Each number is 200 + 30 x the weight over its row's rms, rounded and kept within 0 to 999. Layers, rows and columns count from 0. The size before them is the row's rms in percent of the matrix's.

# layer 6 attention query, 256x256, rms 0.0381, rows 0-5,64-68,128-132,192-196, columns 128-255
082,213,194,212,147,225,209,228,149,161,239,224,224,158,225,175,208,200,208,186,227,204,214,193,209,155,206,194,194,181,122,197,173,182,265,204,160,221,205,209,212,224,212,195,144,235,144,146,204,190,199,247,191,194,210,212,197,151,228,216,174,216,224,196,175,201,214,215,239,238,199,200,195,216,138,229,146,222,171,187,191,225,203,239,229,202,211,197,223,182,242,284,253,213,231,144,187,180,185,214,212,216,194,185,212,216,167,151,159,233,225,215,162,224,170,168,152,210,185,220,170,174,191,131,183,210,167,182,204
082,156,208,221,149,217,254,222,173,155,246,181,237,141,194,223,213,205,170,202,240,183,185,182,217,166,206,150,198,169,129,185,176,167,219,206,225,185,202,202,201,205,238,213,180,196,178,153,186,176,195,214,209,179,239,234,128,193,206,153,196,197,178,197,249,145,230,198,197,167,228,188,169,226,193,177,181,220,198,230,154,194,227,164,215,195,207,162,184,213,227,228,160,234,189,169,209,198,192,190,173,188,200,219,240,212,183,141,160,195,153,216,154,216,196,243,194,187,175,213,226,184,205,182,180,213,138,201,148
090,205,220,142,196,201,164,209,205,212,179,208,198,186,231,214,168,189,193,215,205,198,177,140,171,216,200,190,191,225,247,192,271,218,177,208,205,177,221,204,183,181,154,235,273,203,253,217,280,162,186,194,163,252,152,151,200,248,176,178,191,227,171,194,256,182,178,197,193,191,240,225,219,185,219,190,236,172,251,193,172,225,234,174,179,202,248,199,234,191,188,127,200,189,179,224,214,215,190,186,219,170,189,219,170,129,175,225,213,223,175,166,240,184,228,212,255,178,270,178,210,275,207,199,154,167,262,130,152
087,226,144,240,145,161,245,197,174,191,221,207,186,155,170,135,181,236,224,119,197,223,215,229,210,209,181,215,195,194,156,208,186,176,235,226,176,199,227,199,190,172,226,178,116,208,135,166,168,216,210,211,227,206,217,229,220,123,219,194,190,188,198,167,150,170,264,198,170,205,194,161,168,206,216,216,182,250,146,173,194,195,177,241,205,260,239,207,165,189,221,226,210,220,151,175,192,206,183,199,190,218,168,209,226,201,204,235,198,194,219,251,128,180,173,174,181,191,162,242,212,130,214,215,228,218,162,227,178
101,215,216,193,205,223,142,224,208,219,191,274,231,251,209,196,186,182,202,194,149,193,180,149,164,232,224,221,182,182,257,193,241,231,237,209,224,230,191,208,216,148,167,225,207,199,241,261,198,186,234,217,180,208,223,153,203,216,215,204,199,237,134,205,236,197,204,158,214,151,240,184,206,188,208,156,210,110,269,200,237,219,231,204,211,234,137,170,213,130,200,132,170,195,238,220,186,184,206,208,170,196,176,187,163,212,184,210,204,208,210,224,261,203,232,236,241,202,243,158,223,248,174,221,164,225,244,170,189
088,225,187,210,225,245,204,197,182,244,183,205,207,180,231,205,178,249,238,177,199,210,150,210,235,206,191,172,158,179,250,208,166,194,237,180,221,195,210,206,216,190,248,151,179,207,216,246,137,233,204,192,204,185,195,211,243,140,224,229,202,196,188,187,186,166,225,212,214,206,163,158,246,191,186,170,248,197,181,180,242,175,167,229,177,206,180,211,161,203,215,237,199,202,198,162,151,210,136,152,183,224,187,167,248,208,227,188,216,217,243,223,134,207,198,163,173,158,174,232,144,95,220,213,218,188,209,204,206
061,171,243,159,226,209,143,275,202,193,177,195,220,138,185,251,270,152,178,203,193,197,163,111,183,209,185,242,180,204,190,158,233,235,186,171,205,194,177,173,161,260,202,177,176,191,167,167,166,226,146,198,189,155,223,222,215,185,204,221,167,218,201,199,201,196,167,169,206,203,227,191,159,190,210,200,191,214,196,126,184,141,167,225,211,218,211,203,193,211,177,188,182,142,159,231,209,228,193,184,227,103,175,223,174,215,205,217,181,155,198,197,239,166,235,235,151,192,173,205,174,217,187,242,245,226,200,204,184
064,232,290,212,191,219,168,239,154,193,206,210,274,197,188,223,255,151,183,192,185,206,217,185,167,221,178,211,182,192,207,130,219,205,235,193,177,190,178,184,197,198,159,252,232,148,174,183,182,206,182,194,164,187,180,194,203,154,188,247,209,254,203,249,179,192,216,160,223,253,255,196,166,247,211,207,200,229,138,180,177,204,261,182,198,228,189,199,168,226,194,177,203,183,194,184,211,174,227,177,221,220,199,211,196,232,189,226,195,164,182,217,253,204,219,222,173,185,179,214,186,185,159,228,250,193,236,189,137
067,201,288,195,236,152,198,164,176,195,204,221,258,277,200,191,163,211,197,139,219,215,246,214,222,198,210,146,199,200,213,221,189,183,236,201,200,218,220,229,235,219,204,172,205,210,206,223,227,178,201,243,156,177,147,188,222,201,268,202,223,139,208,217,233,210,211,168,147,197,149,191,225,181,188,180,211,232,264,216,245,228,222,186,196,120,176,194,210,170,197,195,194,243,233,186,185,206,189,188,180,206,244,216,191,236,194,212,201,254,226,162,200,207,146,242,173,196,221,246,206,143,240,144,121,181,240,118,187
075,201,212,181,196,217,151,207,196,178,200,200,190,198,210,185,233,159,274,229,189,238,142,156,182,204,183,218,244,233,172,171,215,219,216,221,238,190,198,206,163,190,189,197,173,149,195,177,124,203,169,224,268,203,248,231,201,157,174,211,219,233,148,235,165,218,213,246,188,190,275,199,191,205,206,230,208,207,156,179,193,176,184,233,233,230,241,216,221,257,201,207,194,202,146,230,221,211,195,216,170,201,158,179,227,147,184,184,200,192,167,199,205,168,174,196,181,181,184,198,131,183,190,229,218,211,182,252,243
075,188,257,246,237,192,236,193,199,274,146,223,200,183,220,152,181,185,178,218,217,143,210,180,207,189,228,161,209,229,259,214,193,178,237,171,214,181,228,234,215,193,260,193,203,235,154,192,209,210,254,204,265,191,201,206,201,203,183,149,185,189,193,253,207,204,161,193,216,171,154,168,212,198,243,182,195,222,222,231,189,186,243,147,157,179,147,157,234,190,190,158,192,225,193,161,219,182,216,188,213,187,194,216,201,169,178,182,174,222,194,157,248,224,219,217,227,226,208,168,179,195,241,116,171,250,198,166,237
145,196,212,171,205,186,202,193,165,208,230,239,227,245,232,231,214,157,249,218,180,169,175,193,224,165,126,210,196,195,185,192,204,230,222,212,121,206,220,189,207,190,170,181,272,206,200,156,194,194,191,181,180,180,180,157,237,186,208,168,236,267,248,213,187,140,156,229,200,159,168,205,173,231,235,204,237,160,204,138,208,183,243,209,200,149,190,157,206,203,178,244,166,230,209,194,228,239,221,193,166,180,171,216,195,218,220,193,212,122,212,210,157,185,185,272,250,192,196,228,239,260,209,186,214,238,191,226,188
118,152,228,184,220,151,195,190,178,164,193,230,243,191,221,224,227,125,255,236,164,176,156,210,208,174,132,215,225,186,185,180,201,231,225,203,182,132,165,165,202,203,166,198,233,182,201,157,222,170,196,182,199,197,242,144,249,198,214,163,190,188,218,232,213,135,168,186,184,200,175,173,199,212,194,198,179,154,216,177,217,191,228,194,169,217,216,167,221,216,196,193,172,240,225,196,237,193,278,224,146,164,207,159,180,219,206,167,211,183,202,238,200,192,213,259,192,233,175,244,220,251,228,204,177,209,274,145,191
106,226,186,224,191,224,198,199,205,242,201,200,160,209,183,183,227,211,161,180,270,233,255,227,215,218,265,207,223,180,216,179,210,162,185,162,211,223,228,230,245,210,224,201,161,198,239,205,189,193,184,193,215,240,162,246,177,234,187,199,193,204,181,176,181,290,226,188,193,208,220,186,184,213,153,171,188,190,203,217,173,171,178,199,156,232,210,171,184,181,198,212,196,239,251,212,176,144,180,189,265,206,218,196,213,191,168,212,158,309,207,189,219,219,187,201,184,200,222,207,191,163,220,159,170,149,195,188,227
107,140,207,151,249,194,210,157,185,149,195,180,236,207,242,203,198,166,254,239,168,221,185,187,158,189,175,206,232,225,171,215,233,205,193,216,200,192,201,190,127,157,193,203,202,218,237,193,219,172,195,211,189,207,217,193,231,169,227,200,213,189,189,233,173,194,210,177,260,176,165,180,221,198,235,227,221,226,206,140,204,155,228,210,221,183,207,143,222,224,206,199,235,217,188,209,201,211,205,250,166,183,217,140,177,193,216,172,242,125,193,229,234,180,206,195,215,197,143,226,253,248,212,237,207,261,228,225,169
095,231,190,212,193,232,163,208,207,223,247,148,157,172,189,172,175,221,164,149,226,181,213,255,266,228,251,247,214,179,180,214,172,176,212,199,224,198,251,234,216,233,208,168,210,208,195,229,189,163,246,228,210,177,205,260,208,228,227,216,181,180,197,187,234,251,207,197,151,188,184,180,130,150,210,181,208,144,195,204,196,196,174,130,164,191,182,198,196,222,190,190,163,211,215,180,208,159,196,143,214,248,196,154,161,208,208,189,170,246,223,162,168,195,189,181,187,215,237,250,162,192,223,156,136,168,176,221,225
082,198,241,224,200,198,159,176,188,172,244,187,205,160,219,200,210,220,200,225,191,183,142,228,228,199,161,192,184,219,198,169,182,213,184,197,199,152,241,177,199,252,189,167,218,181,227,245,159,242,187,209,223,258,250,188,176,196,250,185,188,169,212,185,227,202,175,191,164,211,255,151,215,217,204,202,184,206,190,168,147,148,216,201,174,198,206,200,195,230,209,174,195,190,227,166,189,221,200,166,164,234,232,194,229,236,187,238,201,203,184,156,245,176,183,145,244,151,177,195,163,234,216,188,213,239,199,174,197
090,150,199,182,156,217,186,182,192,212,193,229,205,171,220,219,150,193,247,215,171,181,141,188,213,198,193,158,153,156,191,197,189,235,158,218,211,190,224,206,226,189,168,163,243,194,246,212,135,162,184,188,137,241,228,191,195,185,286,199,182,169,211,205,193,213,183,205,200,188,219,208,204,182,241,255,190,231,238,201,239,188,250,212,187,199,191,207,247,220,158,203,227,170,200,179,181,247,190,182,188,190,213,182,241,199,206,230,242,143,165,129,218,219,169,182,169,146,180,153,175,247,243,194,192,212,200,202,185
085,205,219,187,200,209,190,181,190,157,210,226,152,210,203,169,276,212,175,187,218,251,243,230,231,230,187,175,235,198,247,190,176,185,245,225,207,225,197,273,229,184,163,245,237,196,165,192,222,220,192,190,194,238,175,192,233,263,237,168,184,220,177,210,176,262,190,184,200,176,177,193,175,228,230,172,166,138,211,221,180,168,227,175,132,247,172,177,199,209,163,179,174,220,225,166,229,135,205,237,235,193,222,214,194,205,183,149,129,254,225,232,151,225,219,195,186,189,214,221,223,167,185,174,166,203,217,203,222
087,193,138,136,173,179,156,161,223,211,157,160,223,172,230,171,165,173,220,281,176,151,188,179,203,185,173,185,208,231,198,218,152,207,209,129,210,193,199,146,184,201,213,159,204,207,245,193,165,189,167,212,213,194,210,200,218,153,233,199,142,209,201,222,211,179,200,196,203,216,190,184,192,192,151,229,221,278,153,182,206,208,195,229,198,196,224,239,210,206,210,172,238,154,211,215,184,241,197,192,166,233,201,182,270,211,206,241,223,179,147,196,229,173,195,227,216,184,196,210,173,244,250,239,210,233,209,213,188
096,157,218,225,223,202,237,221,162,193,188,212,199,190,203,188,196,216,140,156,222,206,226,176,228,210,243,213,195,140,228,211,205,206,261,274,190,209,255,227,237,222,171,174,200,204,177,174,229,208,220,196,145,180,209,176,255,225,199,169,205,184,160,178,268,226,257,211,214,153,153,203,216,213,241,154,191,206,215,206,177,205,234,162,191,211,142,170,151,176,178,165,116,241,190,159,230,164,231,206,226,202,172,231,208,214,240,143,122,191,241,156,196,185,205,239,234,238,145,158,215,234,215,152,191,185,154,141,203
# layer 6 attention key, 64x256, rms 0.04, rows 0-4, columns 128-255
084,176,199,202,200,168,218,206,184,206,289,201,207,194,219,202,156,178,218,265,184,143,136,179,195,261,181,218,212,221,207,182,188,196,218,206,207,189,160,216,234,133,192,185,181,198,161,215,251,168,166,198,183,170,171,235,215,207,172,174,163,208,217,209,225,208,162,188,136,192,200,203,208,233,181,230,235,124,240,171,166,216,209,123,206,237,149,211,195,255,196,217,142,253,212,146,216,164,244,179,199,226,172,187,188,209,209,224,153,205,200,246,211,180,188,207,206,249,186,208,213,258,222,193,229,155,227,167,237
071,213,191,209,192,150,194,196,215,220,228,226,201,179,197,169,212,212,214,234,223,164,177,191,134,196,194,233,208,195,202,227,178,186,179,168,185,206,216,225,165,140,174,200,177,217,152,188,199,161,233,206,191,179,157,202,191,188,152,246,217,229,172,181,201,216,200,170,125,174,161,133,247,248,164,145,274,202,208,216,200,199,195,209,197,164,212,176,208,230,245,249,202,180,238,199,216,187,196,218,218,225,162,240,253,146,179,217,174,222,189,224,194,207,159,179,200,202,197,217,200,203,203,203,160,163,193,229,158
084,232,140,181,194,251,206,185,194,224,216,199,191,192,139,172,216,170,187,189,229,222,231,199,189,251,227,198,187,198,200,215,211,198,188,205,176,213,177,203,215,193,172,215,158,220,207,230,167,210,196,196,157,204,252,244,150,176,200,220,227,173,204,197,199,219,224,245,187,231,207,174,199,174,218,241,242,221,118,219,203,223,154,186,224,233,219,249,150,227,217,247,210,176,152,172,190,172,151,190,211,221,215,104,172,192,194,182,209,152,200,191,156,191,254,149,175,179,233,189,145,159,214,224,186,241,201,238,225
085,168,233,233,215,183,204,220,193,155,194,238,169,176,228,199,181,180,252,208,228,204,168,205,208,160,158,175,171,241,194,155,205,220,230,188,235,135,189,186,173,168,210,212,172,183,172,175,227,207,188,220,211,189,150,184,200,253,175,217,167,267,243,238,225,187,168,166,226,173,174,220,213,241,276,203,169,147,306,224,189,174,211,189,191,214,154,141,178,220,188,181,160,214,236,185,231,158,268,172,143,174,154,233,226,184,220,242,213,220,209,208,223,217,205,218,198,199,209,215,221,228,216,165,182,164,234,207,224
085,227,186,220,220,189,188,208,189,227,161,186,160,179,111,201,245,202,121,213,216,189,233,188,198,234,212,157,222,169,209,203,159,232,180,192,207,190,181,190,159,250,236,228,185,198,165,216,210,219,232,162,178,197,238,227,163,168,192,236,213,155,148,175,157,239,228,156,177,219,209,215,191,191,164,220,215,232,146,197,203,209,174,242,237,189,217,203,206,235,166,220,238,205,149,233,227,249,159,205,229,197,259,199,236,216,206,222,176,188,157,238,212,164,201,143,171,180,220,170,180,189,201,214,158,237,146,198,209